Each number is 128 + 32 x the weight over the matrix's rms, rounded and kept within 0 to 255. Layers, rows and columns count from 0. Numbers have three digits each.

# layer 5 MLP down, 160x640, rms 0.136, rows 0-159, columns 520-559
133080149101091187126122132185081188084101117167199076116140114165104138124148131149129093159112147165126175155134154116
194113118171116073130130166112122155142112195172142140088108171122124123136183186156147147140094125058059098096149147150
136191079077083133154180119124092108111140076146160137145161072136136125122176105123124089157083138090134179187092124122
161070123154117144118198098162121070093083154117082139138121156080096148166135026125105120102104109125086157093119140070
076126066126066134124108132160111113203083148113173081139123120172102109058170129138144174120175064128122137208169168068
163179096124097181092091161125148126153124095086178152107163123165163103179137117186134084072122121125145170136148132129
119133123126189103139174155133161128104138118118133141112166158155114140168126135113120116132085166148098122139098090105
130127169118152136140175072160205108144161164129107091097102137084161118117134090065129122170078173154126081134130122154
093115100141101093161128113130160064104189096089142115113116128134121109162116139152152095156038094176121151126155098118
115136152108103157132102100128158149143102105182164169105080081125091160191154125077139168077084138132059113111142054106
150157156133148148122130108095142100147105103110132134118167122138128133134100104133124170160160123080086112132127088067
090149197138121124104157078115140190172070156137123107154129117091121191149090149150159114155116123138099115057052139186
093128108193160159071111159155131153135105157137109097086156170145082111142178150144126137124154150090172143093158131173
151133127140139078115100102170097097185162151175165135097125087108121163147131165127140079118105121110108160112194151105
088146178100113163167115150102126104130126102134114111180135104119127149099183100103028147119176144120185118188122121147
086170183175133158125108192145110140141146064143206133172069108116134122122142117184161128145125095092095090169113130171
190137213075167114115123150151107117129119109089115117142192115089107092170138058163154110130136123090154168052171110115
163154158129139196146176118109118145190107131182141093164150159080124107103154091163170125149177157137116112113080150140
139096181138135129115120101083156121116084131155140138121124179138082141103141187204142185160124147122106112101132167133
158120081110120111134106143159086099088117116063113142114099101148150122114146141191122161086075131165150115105147137131
108064143109136116123103111118164105116135117115092146173143097141118114162178080098116122123146156121136178145161118092
130084115137099085102213049138119091118164133150116103199103116182102177134076078105063164081114192117113131095131075137
074130138113148161075157058095155132105098141083130129157146157171144143137128104157104099116110166092112155093155099132
154174142200126141112111132166133122151131146173114065099085140144184105151079121158160127155133149174104102171188119094
118169114133059123144141111147133128142145129140127041101107127137100094143179176130122090121158110129140129132144126112
132156110154106119071160173092118157143151127143079116100126132141165104111135141141117150172075153126107202174168121150
145111161187097112127060158102180074108109095170088091060119142155156122128144148118154053129158088151122121106151138144
129104129114120139142140131095123186147140130143144079153086133144118127168149156138099165103106160171116070181148091133
114075111125173144164139122142188167180094153108170119155085102086091140119117149126136111152147169138123112176159107108
127118214173120197105162127170126116176136161133130091170096087112113123148116100169171138180084122129105040092117127163
181069092122177125151137162111207104146151121141184203172100183110100131108106137135115138183125122125138163100127112158
081141111122026131112148170138127096176145131134110100121145086181145065153149120170133151067136125064167081155198144109
103195120143137142176118181110162125078105113117155111138124109153069141156149186158147111178179208144111059138168063168
110156128148126136136118179075136087156110074129080064101123212087093146175189139146151102161128107055183094131182138118
153121157142131131202111108136110105100160176084121142119127163138140160147117084106125156111150121171147120130106154136
161136144104110117121103128143131124136140134129133123115144145089147146153148122140106114131141087133142147151132160078
097158132119132098134126141114126131169117176132151161167106157133116156085171125135105113145107132133156068127088069104
096160147191155126182133117112071109142157112140174058164109111149126126160114135106107126137142166111118122114118118129
108151178135077143122119120152151113130117137059137095053094125170098097140123152163156103123126088224042134149155142138
129152169174149141176166084105148122086142102109168171131151161110155147134100089070070118142109130131096174174149128135
119185128145185159100145132154145125120145107123111100129165140062132116151121153148151154143145087126085075162153072138
158148162112139124138143151075139159121141143100148078145074147128116128079155087125149132153158137171140063131146091157
189110119151129099128140157146078103181095152132069130074102158140163138140087127153101175109154077145158133108078096110
162158131131116123120111150117145072078082116131143111186132168190129163105157151117165107144153106147131083129158138100
157118113191154129135136145120085116115170125128093145140093153152066133135132096183131042161097135142175120085080121111
088124061165137125106184121129114088135177052099094126145121095115086102115085179165168120146080114092079108078123083115
122108124122116115123130125121174101167110152107195114082177136132097033142197131122146079160111082178098101079090141126
131127121102151093102095155151182097158130146070219145150067110171051141143117180149145135166124141136176151102150130146
123141065096152119110121082138166094153158132058177178125174146157122129144116153122140138057080158120154178085094133106
160171085144150179145105160139065126170185106146220135166108126109166110138069120139114143076130157113125107154142112154
132119145097130088151113186152132090134116174179106117070121138083111170150084109131137127149133139119116141197082157120
126144091091169122122119113068165096075133123051175168145103143171107081099144176170162091109082171087112039160131111156
168121092138183124099135079151105134146143096109149106176149098154137139109172182147092149130167121146174137175113156115
107119084138140127085124142107083125115096060150136049146088095155178103106148182090129177128124122043105137130175169071
100120104138132185167098121189159112141118106129109190075130152194169114178127127146114128146150108142117145104126116157
125094131139125098110150177105150132122116175147115045156130166136153055191096162128146104124122187092212099175118055105
125121118097123141150122037196108129108117207106089128110154132115144093104118084139139082127093097129159115101110041120
118129154153126119120118125143134145124160171154111107136086148112125074174146198109220163132124140093074126107095106099
174060110158107103104170174151133104124153156072108142193144148100084103083075105092161129128095078175128129106175101131
119139163197092135138100106045126171086111130213191143166088143093130124168086153124193154108054114172162080075125091116
123098160167089123168123134114177090129181113104092107105125196101164089128129192093098188125150096112153100136171155145
148091076089165124120140148155127165090137099140174120099140125183097156120116088172152133130143094087091173088154094131
135086144117122179140106060151150104127119084146173194146112152116107149139117109168087087140148151181151097087099124126
157214082101171118111128148082120135179169109124151093161111157166163090115133164086132161151075202102154076190084123146
149129104089178136172134113204097141158176160097077164161149107097145136147152116118140113123155075047151112162161135146
091117115181093137109166138135112082146169129156065103130074099119084085128075134172138169100183118141071109082111136159
129098173147125184100161183148130088179121112149108146150158078186156102077143207159131131119096117108161122137076135144
095145143133125114077161122102120170102206116118175131149147120143151092064164087163119116165137099136084070174195096102
111125115110127116123173170123155148125107146079146171177110090117179120167139135105089163178100108136123151071161068110
154119105139140086176135195092165139125177079096143083146141092120156090142168108133130173167161073078177135175200108195
106118167123167107133148165096089117112152147080059066106178150050156169120111083137161140136144174107099154076194122136
139106193105111121159145128192144148100185132151149157145099116163185118130075153115082098142108134124188180153151169047
110067193130143196134099120146096127147183116152117138098159152154166117111048143123139188137131163166125156098146112160
116198119082128136143105158137152145122167123031107167118070168147117083165111116099119149141128143115171134118149077109
153119106183163103133200084135118106115139114160152113161136096198091095099096130134109133144180102141140109138090071096
162110101157161157072144092106121091118071166161136116137121098114123152139144060151118130136127149146142136155119117119
134090146156139135133064124091113111097171091067092161131145142117100122130107150118095113106125157110064170134150132139
099138148150150100147118160094115105131127159124131014130149145125106129116115175197161108111150144065149092159178134110
097097159128127158092136158114149148103137099107132178114137121096155158161102063174121092151084119180069185073170157125
113147072090112132096109138061089138196169153165078147140083122129104126140126123139108162027116095134159139158137111071
142101124118081191098084145150078108214159146142152156136092108107113173119145095117129237156068130176138128096113159152
093152168155144154129098145148094161101173153105051163077127128079065077183135121098150158102156123132087102130113102092
121112074152155145089100174131083119070170150142128169108104094113069158139128107126154142149095175108128108138114187150
130137139138101085079088103096133095170114130139130108124128138103172143200079112118153141102152146116155157163139144108
096139065093184166163098132130087118140078131196165133182075097096143062101080231145134108087105199167079163110066101129
095055115146138052130066114144128108082088138126153147136155092124118096127127104171065134117088155135078078139137159149
086120151119154142095088124156129105157193065072187149127127104079150141098109075153104126141098149138144099140151107155
102132153147122134120169129201128140115126147093067167126141099091159140142149117187131137127154169110097090125125130123
129119174144206177149150108151092222162178173092107168124112105170158107179153148090134086194099126114121103125147133123
132158109139051181073135121135158131129133115133146154105158172116105149120122157166083147133192096105104176163119142133
057129114090110167163080135135211153141173167125156073168163100178138082078173143148092091124114139076148111100142133181
154087125119152161162142062119164175149119085135143213168085103147143101103132088095187055122061146131110127132061101086
156176148138130144128158123169155078139143156147136066111090174125140133166116156119160090138141095148075075108117198138
171147135216115247114111104073167147096095107099136129120148145106096083121083148133096066152082165127157157118120158157
086115129133123160090154195081143129160147118135087084199085149122167102091079139181073205112212161115148082152167195144
139114133099096134138125129163124142103133111139157124047100082081167115134126065172128111150147160075109102099111190116
141140167138122170101115134127105146134129110088168120120168114118173028106094058109126132108177120082146163178102150144
159146058108125125106122135161131100145097127156138066143141148127140121068123181119133182129131143090098124129087194175
140101165118090167181093136100186136114115131096100149087085149128100151133101117096172112066174108082119135088167144128
151123131118139163105109135066110156116136078092110133131124094081141118128111106114134117064131120158156089122139140162
159106131107167144134126146141136134089106085136149085110113140136190131172139143095213170116111154119146148127185170117
130143101120187192116122113163082059165134074127167159108180118129129105088172170135117140125174114075155131109144142137
150117131129151106137170103181146160126142155081134114153139116125147116143143108109143170109125099132185077157089129123
155200094161139135134066118085138139144107120170084132139134126143155090093171158177121099157157149128082109145155095132
173112139139079141122133145128130139105118137102178123061108113096123175092141093109147110129136159141116077112115185083
111108128127146098127110101108130108142142136143124090167079107076126105077121155160172103082155148106137151135120125138
169070156165119109054118161160134119131119104127083129126059125130119175106133182158118081157107105132118103100101142125
148141154157097119135208158109104085105134111054111103137097141101140069092158156156166120090180072104153164142125094144
099183133168147132107153126051142080107160090148146154122168129101160100098147154134135144167142127136142160127126134151
126166083116126106094130174119142191114153161092123136129120151076108095069148159150183168167069160176157186099075112096
112126150160125103144138098171143054106106137174084105109136115080131140147133146127118141121125120135143141110149143138
112146129094131131146079154152158135121192173099215127109119119121140171105146145159099159169150073114149094134153164111
183196175167159174155089128139136106157130085158155130142077141124128137123139139151117203132096075108140146112090058169
125145098140183104142158098112145079097119139100125114157142117134175163108157133096176119151111075149168161153148090130
172155109101105158178147141186115123184133218129088107174133147135107113160115110101089122110172136120197122193208117155
128151076159083099165184138122103113148135086159104111092123159088137141164109169128156131145185121134111128171110098090
195128141077152130107140163159128153132104131119097126120108133145087089169178177077104130133146122107136128122141139124
158166150120174123115115124118158128128067229155111145134128138168110117191056123121119112153078155122168101149178119136
038134115124140161132171141137155105161139121099139151083098123167138136092132127177087104144125122097146141086096125126
072148131148206148155161081184138162194121191065088106158160089134085188113132113158126115160128077160062096051131105055
115095138092092085114094139160146103132178117084165139087159153147113112172150167196124042143146154127109145146159080089
128149106157092175145131085054105099081127083120123013158115107144136097124144103154149151185150128122127111098143150134
130127144123132165193136089151177071118110107087159173170101133099124043232118185114133085171075090166050130144138140093
110046119128181128180125129115089148075072146141146137128198113124119115106137133159127123089112133195077145092159135091
133127209138153115149073166129073143044059130048151162106133109109134128146092160139141128110073165147087154183149125115
063094101090171104131087104143203146136103168112078082096133150154159125151170149118138138127133125133088106109133096110
124137190154172098105115113109133100141107144131144171157117161101167091146084132181181132097125131112118101088142079113
111144149095137132109160157097135112133124163159083101137178079098113137162145190147153141126126172175169105135079134122
112160169105146130126103091133118149158186089153027164159083126120181140129076094130152201117165145176133120121145099129
106148076100115148112113151136146112194095064067077118164105089101147204114197159193121101082116091161077046158077107147
080119142111098139126139089152122059109137129099146152106121110105171139143084106122095092140112172104070094163112144159
077099137145128127186138161105201197094148139155137095108122093114118143177142154130142115115142149118174127123114111152
091157164127152120116165113149129088146124130122080161152145089141180130198164127122170071107128095122138092137173198119
123133144052107102116122080090128145129137161121045170126146124115111100189155133099096105129102151129119157142091189173
147133165097167120137124139103122118128123124138103175121112089118113176169180094124127122141100074172131144163142101114
096138128153119212154125136113134132164162118108207143140089076143126093131149107106117118137110155128070170093167135174
156077193174127076051116118137168164132137114161149091126100107114148107158068080111180135121048174164141105109095101086
070106128101156125108167173111129067167142148115182124124146086130112163150140104174087125113135094111112151110136089152
148159092161140115108130142112122142112149114075000130044156148117127071156059145136176126128148114124149152068169212113
115123158147082119172174131075121122090179176108121178110143222095087129132196159237105116063060123094086102136103171139
181166146130160130127136141094143145129075096157114163079140117093107112135100096165099104122214111088099146119123079116
111115121176105133162091104154166141094083125120118127105187083167125129097104154108133189179139116161123140116134108107
115137158106095160137135176130123123169126086141142060140179225108153166155184196167120102099099095148081123192165131078
173124202172142146159184116130142136153161143177140128193106119108042061158088160158108056161084108144116127074098114082
148168139142110194102158137176131123215096087123106144123135135143144085161180127171186172126102114165115122114112143207
190092121091039140154148078173092114165101084141096095136171129164103124149089081138096091099154119109150128105097109081
173186136170084094155097160104161186141118178133128137096126171157127182137101098148067102106128118134115105116141119105
130176076155191115139167199103045135140149127088164132098108136088097129114099150165097109169172132162104157140143167114
115108067079177115155086152121112100112132154086153137078130171099092153096161137112130154109143079077052132124104154121
120000121196110102127146078150135144126099183101102065065095138166121107104181092104101134141143150078077156097075080093
129143121117193188121142109138122137136133091144192124058110142168093167160093156160084135072129147140153160140137177148
152105102113137096087162143137120107103105138145110129040101119063136098151114130164085106130117139127118092142145174118
100126110055178104092099095168116151166085130173121213107098065080109070162071120183160108088143155120079107131160130139
114142111154170176112105143116129167147176139106091129089108112068094127137182153106089129129124120097078142157097107167
154151122144031112148158088140105138206173160083110115221158101146204108092137101155137108155134154133043096100086216122
133080123178146118100187144122115136147102123119150086100140163102148083115088098093150113100114201153066165047133097108
157130118172165100169147123103148158095100174167109141109106101095126122116102187074125112119168189159138093103120094082
140105093169147102164108143119190180186124143056047143044164138059135108179116119187170146096163083108137138153137099162
174137127073133201199113091109094141144142117092175123150090156104106122151127139078181152204121184103034109157125105086
074054127127135103117131131138141125128113132128116084169087141130146161135170231137120165081106113091086141148123133025